config = dict(
    n_layer=15,
    n_kv_head=3,
    vocab_size=5558,
    norm='rmsnorm',
    qk_norm=False,
    attn_scale=0.0884,
    extras=['some layers without attention', 'local attention windows', 'hashed n-gram embeddings'],
    init_std_o=0.00796,
    decay_fraction=0.274,
    decay_shape='linear',
    final_lr_fraction=0.0,
    batch_tokens=65536,
    seq_len=2048,
    train_tokens=277600000,
    steps=4236,
)
Each number is 500 + 50 x the weight over its row's rms, rounded and kept within 0 to 999. Layers, rows and columns count from 0. Numbers have three digits each. The size before them is the row's rms in percent of the matrix's.

# layer 8 attention output (transposed), 384x256, rms 0.0586, rows 379-383, columns 0-127
092:510589539439511416449505535562521492509587563502540457511470425496562472373486499435503572460435456469359583564459566409397510429453504497424495594447495522611440517570531522500523597448549368513479492579509510492500504436558506614544533558513465469457487468484501463551444521469505554641535472435482501378509436520497515595526514482513568458524508482505490502464579493455565446468516
075:500415417539477453455583560511559490393567474551402503513493501467498468608524440512552446474553473495519519480445516605508503443517458458464531467621460479481472479506539552539539511547498571474575539562512543427558468500528477499510507464501608537519544517578471453489504468530576478496449514547415487514513527465513557376516414436538466503423443516496541471491577504570452579441477
103:485477508565591435550478491566456469490407486480470523510490401472419485474553522497477510557565461463533548506496414570631476503463567504488452575516508524439500566499563477483436350476474471531543490515468524553513485421489432483461507470489486482545564537585466421443510480474497425425514558520482499602446520428485520578394541454442442518535500483502596461481452515502518492529499
081:415525483569593446558518443526505558502526425531473521486431612508520439511433495505495506529423438512423432559533480470542519465594518508498409509499525498473453552552494530494498500442474437433369598446426542482531506466458387556554518515611517501503496466425531544450508561541595498447582568404513500459541497518517483605541442431477498484529503465523569629500513457475527425527464
091:421520464627491489500510485474506524360569474500477508432581504526541457541486500468519470514486445456465573459446541494674555517561570484401458500625498566398556559519504520434546473488497451526420517484503515552515504513434495541419532440490477492488493514459486504443477549496508538446527514443541430453429583496535473540494371497433365518422522424511552517486404442540589545529439
# layer 8 attention value, 384x256, rms 0.0575, rows 380-383, columns 0-127
077:548389441514380523543481445459567455417425497477584492506519497538563453491493405473476452573429472435494491634517515515522477536490584432521488536510464468478463552502612508594477523510513450454536483498530467525424445368488487484510533489494529529476534607532497534449516491463589448476500511535573646445502609537481453515440376509498508434454416537479409571456548557414509501543535
104:443466441501443494545567491452496519457523601478496554513487478494474421507545575486531517485608423567535431371539495550506455458567492637492378474547509580580457539444461492569503483451557507510563447450450502519434458563430492519447471458520441505493439546518425526416517519568428482468453515526539499568507479508587539565396539540487538489500498456484467477438444442477544530511580
085:504565558462413492499504412459475570565483493463456559569450498462643551450503567476526506465499472472533424484492472516528561484562431494517434542580516583489462528473535443496495592466588563552480411514559462497541541522456515541568441572520382489488604511555614548534510527458430405471556470471467509480401482487494414553523455464482489485514497490489527448514443462445594388514649
093:527439502553394480479446402495468400376554570462466467585481593515578601452514521511549501572497415428458484476460561481501537471476484648505503419578508544509444436500546495409502441514561479495522524455572387504491494482476552555518473488531531541521511463516582569453532483440521471522561561516512473475479509527529460571441476481510575438466487453527435458555507511451484362519462
# layer 8 MLP up, 1024x256, rms 0.0637, rows 0-20, columns 0-127
095:496517455494576548510516558535537462574444472478552490527530561361492526550595518492526493493542461518472508498533502551458444494500476481480529381577592479542461581494571538490500513467527424565430457511412474494502511548513450441558443575396526529469598489460577591453402506526539532573566546525467488531532511525493485455454561510403538486514532504613491437478437535685475553478529
100:442586549522443419517569454435470514564524503479474467462509458487461425490450461488428462468455524379472479415383417531465431502537505437555433431606490494462509563628526483443506541519578536490456480476405450495487530558528478410532447503485536548528499510437443419515519505591539553518512526452546500536525410467424525476522516531526534584564590565551433528537478495531491562524541
096:520552547584574454513579471527525532474546474501466481508514566478461501523498533444572493508475475507500526510560467505482503439454444394557462446414490644527492491543480508586519553517582495493501472534451488466411399520525572452444577567464447483505428520445507523406494508506452467480486591540441511502524490489381583423490496577492495458558478487553563483522497518440414554507512
111:491510566527472480540531557458457496550414490486497454414487521499497529521479482568474462454513506422484446442507444480458485499543506508485574380464458524489509594422546533534483462464484408405443422474391425477489450508502477510582457486420468510441570472537572448426450502444490534559478489542576543520544501493509502577569527563492525421488449477483435495523486555482513592607434
104:549453484494386542498540474595475561455529479465481488468563560508409515568564421481550439476467523462494585451464601462482576382462511540462541495546407576447546472542455493483427602459473542522463473520468533539440542482440613514474564576526472486522550531531504536546486490450498576522488586505527491472440548462466557414536555500488500511521380496539403497522509491371537507465570
099:441504491495476499545528421469437470534370521575500507439562470519495494496557465505481437485554468399447525425489506498443474589457495467547377472460562452552487523497562516466478482535494577610529394418460468547522419509568590513488483510490516544499427429426433470440502508495548444518548429500525531501495510541564500488493449433513440489542461538480434460582454583467540496523557
096:506425466595522414459597580527571477435569504541469489469513503491392397556510529538417438496446494518466628553537501564448471611485449505592458506522492503454551518449434543533461573514490491510422408532553521453504512552568475480455541455350582508549532507499579530529471485494529534558424507501549482493487561504451487521557509531517530533453516481502500465491449419524493437508512
087:522536560474435566441504429480566473512509384539507553523487419499517526535482430457572489430559536580450596529501520472500545426435478448464521497492399566427558411474496401384523408481526447473527467468455516533527494504600538545479602483512571494449444587440526472506467480528414514413568568548522435480459476431450440520516513567475526457515483545404485491481508492458611485454477
114:405451500443571442540579520524511439484506482505388515538463459509557527542584565501481494413494505508507456479554498470415509582383530470386509496478385494536531467508464458438521488604547474492455438529528568485411519517472517491432501468515385440501528587537489497462427464530514417438490495570512445504490506466566528542560431433509499410546430566530436448491490512477544523579515
094:511515511504480580540516429469543504503480536467439493440506420535511554550523499581513430507526400544562521478523578549499504530436437490486482498540484579445558463500564502468492458504512489411507473553545474525489505461552594546513503415466514470486451489383472583507510510639481484586442489481513410515520487549537507492476561537447518517534499487520503493552521533619456496574522
093:585525452567562552521467494462569447466568502414435542539495530470489535519519561508478460423566463563485523420478506533461537552491448504453519390574554468474477395443485416444508469500487478511424519523465509506527436441495489453369433438420513450470453515489460605486484585621480519504535509520540475474498578507496457529580511503439542488520442518570464481416472439559520538570464
098:489602514506444608473485448453490417435443467480473515541600514537512541454516490485503506459564529606459460552548430553485505494464372515605476472445532470510512431543577442511495490397500499513477466474523499492511458521589513512418429498466418469485581533494481537536447497392454511513552513568481584515464422467506524501467459482473501467445546563430496492561524534411604451529562
098:505569519489509517552526461531498486461529433547469525442404440415557586541435498446493453467474539520529569516384515543450496465377491474411420535561467457462503492564564554597497470539484535544437468530544462547498408542536510494455531501547514458394556469554393551434432476414524432498440499593492524399473490581461551494438493504496484474445500635386417435506532496480486491476493
091:498536573475454609490465447508441558438564469500457455515524457461501524494502425523465520494519517526483403537513540388477501507523531535465518519448539498478512463467506487566502614515539496533466539584501510576443468460513539544489550481539485461312532507499501441586477459481420511557520427527494432510535448459416392512566482466484502410457590544477509493540435493418660551466564
102:504436529489552522480474498457564426580448480575478413491462483457430455488457523542544493495473496473531545478458452564454427566544444446520363563524507490514491492529501492454411498500579565528505500462450453495549476447500480423579513473454506470535495480376477506464484519462497409544489520432551520473466452572451486413495484501444549460478569615428408362547506528546593527379533
103:552473496544540479558443541455493454498411545543422400571504481408533493428436506580455451554521463428465544471459488521493559509501552544445470571459531505500479605538592530478484467461474544473484540523481458595523511517554507461568546560458471559462432457491488470453431595542475502548567451500400554457526436518457496425549489457464483489442469552508449454477483527428569478539406
103:580496481524501537477526452575499486427476519439404513495549422482518425545539542594436506442456560547505493515518541435471466546563515518520496446442460535458495508536523443504478521585494409438518549568476465518402461490552570479471412489492468515459568446515508511455446480486491597580478486480453545438475458482530459474459541471376484506490382531460565547572583547485531503538530
106:585535566521575508528543518588553380523392506489424451485596443510519488465482559513465484402476466578500500509563472440470409586431533521505426518472398558401562422490550395490460501510475485542465426512573491613451465481576475356445513552530529575442619532437466512461517466476517524513495419491540567468401503433476495464500583467494525486470495489456503499549455525463512542540548
096:396543526510528517480392526484492462505510426546498476478576466539457578500380475434477516485507491494467421440490490534445498509500605595509489424424464606526485462405629468530518465544571523437416425452506459391495497530464500546573545476526487589553441538487601504546486473491619545569494471572534481496527495531551487518438465428556555441493587596517486399485515471568512466556472
097:483520647474498479544504617561519589463508516482400522466524452471455496523427435436552517447514494546531466505505544497495429452537500478480521582528454583489564493508523526560464548449433520531547548559452535491440484569534482467461487461464574578494523520501501522403524600490545502500445489653481593472497502430504551512549458509509504473531551490576553411454580534513528605542415
104:493411549441487490552491512558543460529494513504341475449468529416444433530492375605442452549472467573525544439470498455493530511424377471540461494373530574519494484451540439559541547575432489469423511509565392460408440551565567488478527472418533470432420530473558490498500534574488495443446471563530555542519530475515560496469554470446493503601558469588498509540592479567447452477584
# layer 8 MLP down (transposed), 1024x256, rms 0.0558, rows 0-20, columns 0-127
097:497543523545452445571447518480485602511480531453483596506490494520470501407488476495422499560408459506453610592401616485606445499500565487483540490541604504484437523525516548395430533532479413510440507483496477551428509461479515460428508523422441488520427551481489451538409554572557507486557532493528525541362551549515545509617566520519497451534552491468512503518500520517523545547450
101:454534574510544439525558482530544536506532575384506504525489463490523533530572392463537467516520523526542527517526490518452507525531480476431583523522533512587492547508463580396523516392506468566548559555529535443626483494538470575420496510482461497534547489471497373561481423514514565425447417476539469569450530582506514485544480500575544556507607598550514563447495522461454545532602
099:491528480559437591496547531487547523476637497443504448463391516476529455417424487537514535510520434482440495526466451450442555451477518561492471531546415561527520557519534434495586531439548516448540572509558485463498487503521509476420381520488483506453492512431503483476567406528581435480512615381524462441562461444434454481515454512508452471381487526457605512491523473480519441543468
118:514559488463543560512537513557530557526461511465522520505541557485552596494519469442484544427568575605509512447490513453457615464548553571471531458586552452488481530510447482512553446490453537482587493466533517599378506484509513490574547584548496475423515498450505541481523432460562430544487491527370461455453504537478454476587480381535487546474530564561510484529423583513492483466598
098:615523418453501592549517508526475493506468582428518539397523520556551499518511391540507435574518577463531524583616469545583529482468579499424490559593477568423547474610482458476537478525581520516431472517507584561394581490463605507509525519494462376563561496532474503424557424587483477559505576423529490539520414499562538527554539493512488527554446494480524501456461468540546524494444
102:493504463525450497464439525551561440410480508513512562476554408628555447474647518513394440519403528450424488576530473486496519499482446457490452532478496461538451520546408545349564444453554561510484501576537429486558426434537567580472468531546517587477541450521524460454541459466608499522529441523551538554564475518516521529479536403386492480546503410489449481518458534550534533511549
099:566447542491487506500513532564544480518434443569522434584478482510569479518523416505450482483388472479541533524501501516328511491499518502529529532462482452471516437522490460411528493452568447460474476439512513443492456456476493563578552525465554434550500507402493520504367501497506521521555465535560525563455466496480494450509452510453418571376533564466506479585478503503542500488589
087:491557444450526479535500554494456499531496500496612556526480549525630502512519550531532552444462533461487468459564533503629469607538503411505490559489518485477491570609570498457508408508525430511487525441397534495450559560538430472547488501487482520538579490562485462526451533490434495510588380463504486556496497446502545460502427440465465410543537376494504504561479454401471462528553
116:478448534471461469619598488457545482511443479553502495494480486444554466538502501531531580511506496531534509410571448556344455439445523610489476549522534547481570528521445522457528530559538532501416540522539425482512570486459503546487422553463524419448563566511464482486570447541492599480462475516504480422550428477494577472467567587504568512602535550477482487505456446479553433539518
095:483503519477531497553523552452473526575476444530465439458548487450530524508459527406514574463395497608531420497448614513556482569471515523479424487448457532499549547503531533556471503544510402430508508584495471530500449499476466554542526496529553541556402473580473456575508444415451510386582422518456507502508511346418498517477577475413507478435536444585579431518530548514443539550528
091:552520509539453484425524443538457512439549608487521447574493477587513505472546556461510486567442550451474479542442561580559524491504636501575438543507456434495533592489534420492498529527567638427490414464427463473480551494465502487475493481619559506484472460507518468558572440452472571452529462498510415615383489433495508431514490427419461442556453548467465467495522617437501477419564
099:471529517488458531513560459562537380438454497577456541494524519538420548487552540539449387446485490528446609521478448569611409489526422513483549578489425436523603430475453489534421472449434426539465513583499451497490518499553412567563459548528476586495512533677515449593492462389470552468620555502556460548514513480522578487512445560485499426515498467449515523625472475535442493528529
102:537503471521448482560495536449487565531622597488519571534497474488545512450498477446484511477552541521499440525521525475539525550475504458512512523539413461629451544466406545422463431450434576485548555533457502575522463426484535546487466586510364461524420514605517528485472455482521514493544529491523541514490559548422510550559504505503367557517438484538487469444523645470492474448536
091:498477418521493430518449579454557541530470487539491542496487458486573542599496531417472491399493531408434450477481494470526399516569450500482491535550495458549483434435576528468502575541418587530553531540564454443493500453432455506528564493439495524551419481571461520433516481502496459587526542410573424582490552484515546407514418467500473470642556514532505541555491461511493522539498
097:494434513396585551456461485408481495432498567482537532533354467548539456435492551506515484453458487525541486534544487462291511566486480455470527514456439525539527541502457520545499440458479493496496546571485491581489497530541449581478511538593463526549494521524507498571484470417540511477491584436479565498436491558528446505477544337460515413465538487543484446517455522527505483538525
101:529511563431546477448550488449459503382481445542556531497513471554445478517499529512451493502597463512533438651574401483519465499580564538495480484513480585502436420528461514504487516547436453534575497448535524607470466384493482500496423544561546551513452483513523498505513559487504444334507539497542456505508500401478494361515607491527515500436497510405509504445385527476450454529517
102:464504482528574389378478597484517494543459499540451438508513467549452503476461506455424457457503526541560451538434475555522520519545426528517525526457529472527435426572563482418521489547494500580606547534578529545471481479415443496395438494549469531442514526567410555584581414536528404545504524493349482495487514473493465596437541474511488585544462507444566447529597524514507465500477
106:540525562473531528500547450520543460501509493434579444458445481587500466562590571536549523491449384472595469562511510525461441506522451441474501444572454463470628426473554560472562560514611467521545484478529487515464363481548486481523548558586481530449533438426486517537596520512545437492539504502441492488506489518595521477419525562553533512401454479513523503470503350471531459509533
099:460491495568455530472496587566525436383452533486523538476546551506477503520527468495600521516570453581420478510445509448447514452532526500435525453471508503489512545568416435528505547526504455513491522494564413554556473471510494481499488485548544508358521514493593536536432475386622542430527477505430448412484473463577465443477470580562466409429488491489540493446462490515632544477485
099:492559474493506517490560513498586597413425389507478446451462494511406423507549541444460437464453505510516478560516464492240520530578472486464514458506480488611611446559462462499577517522529468502507518438489514468518497470462416531489509561432492603506488466498522546461475525482578479505496433474494580538574468514519596492494473510399433459411525543598439502456549548493535568507537
104:521486483470468529536549543560640420593424465485522551539500528542527497487391411469504480420502485494514500527459481536474556493482443557528523508505506522442452470415461430514552429502461449475474488541586458602583514337498462456451518542518463557476444483424418525454476544531492375516546559493515435545489529524496418570458516438431430547445434464448509474539532481517436498483506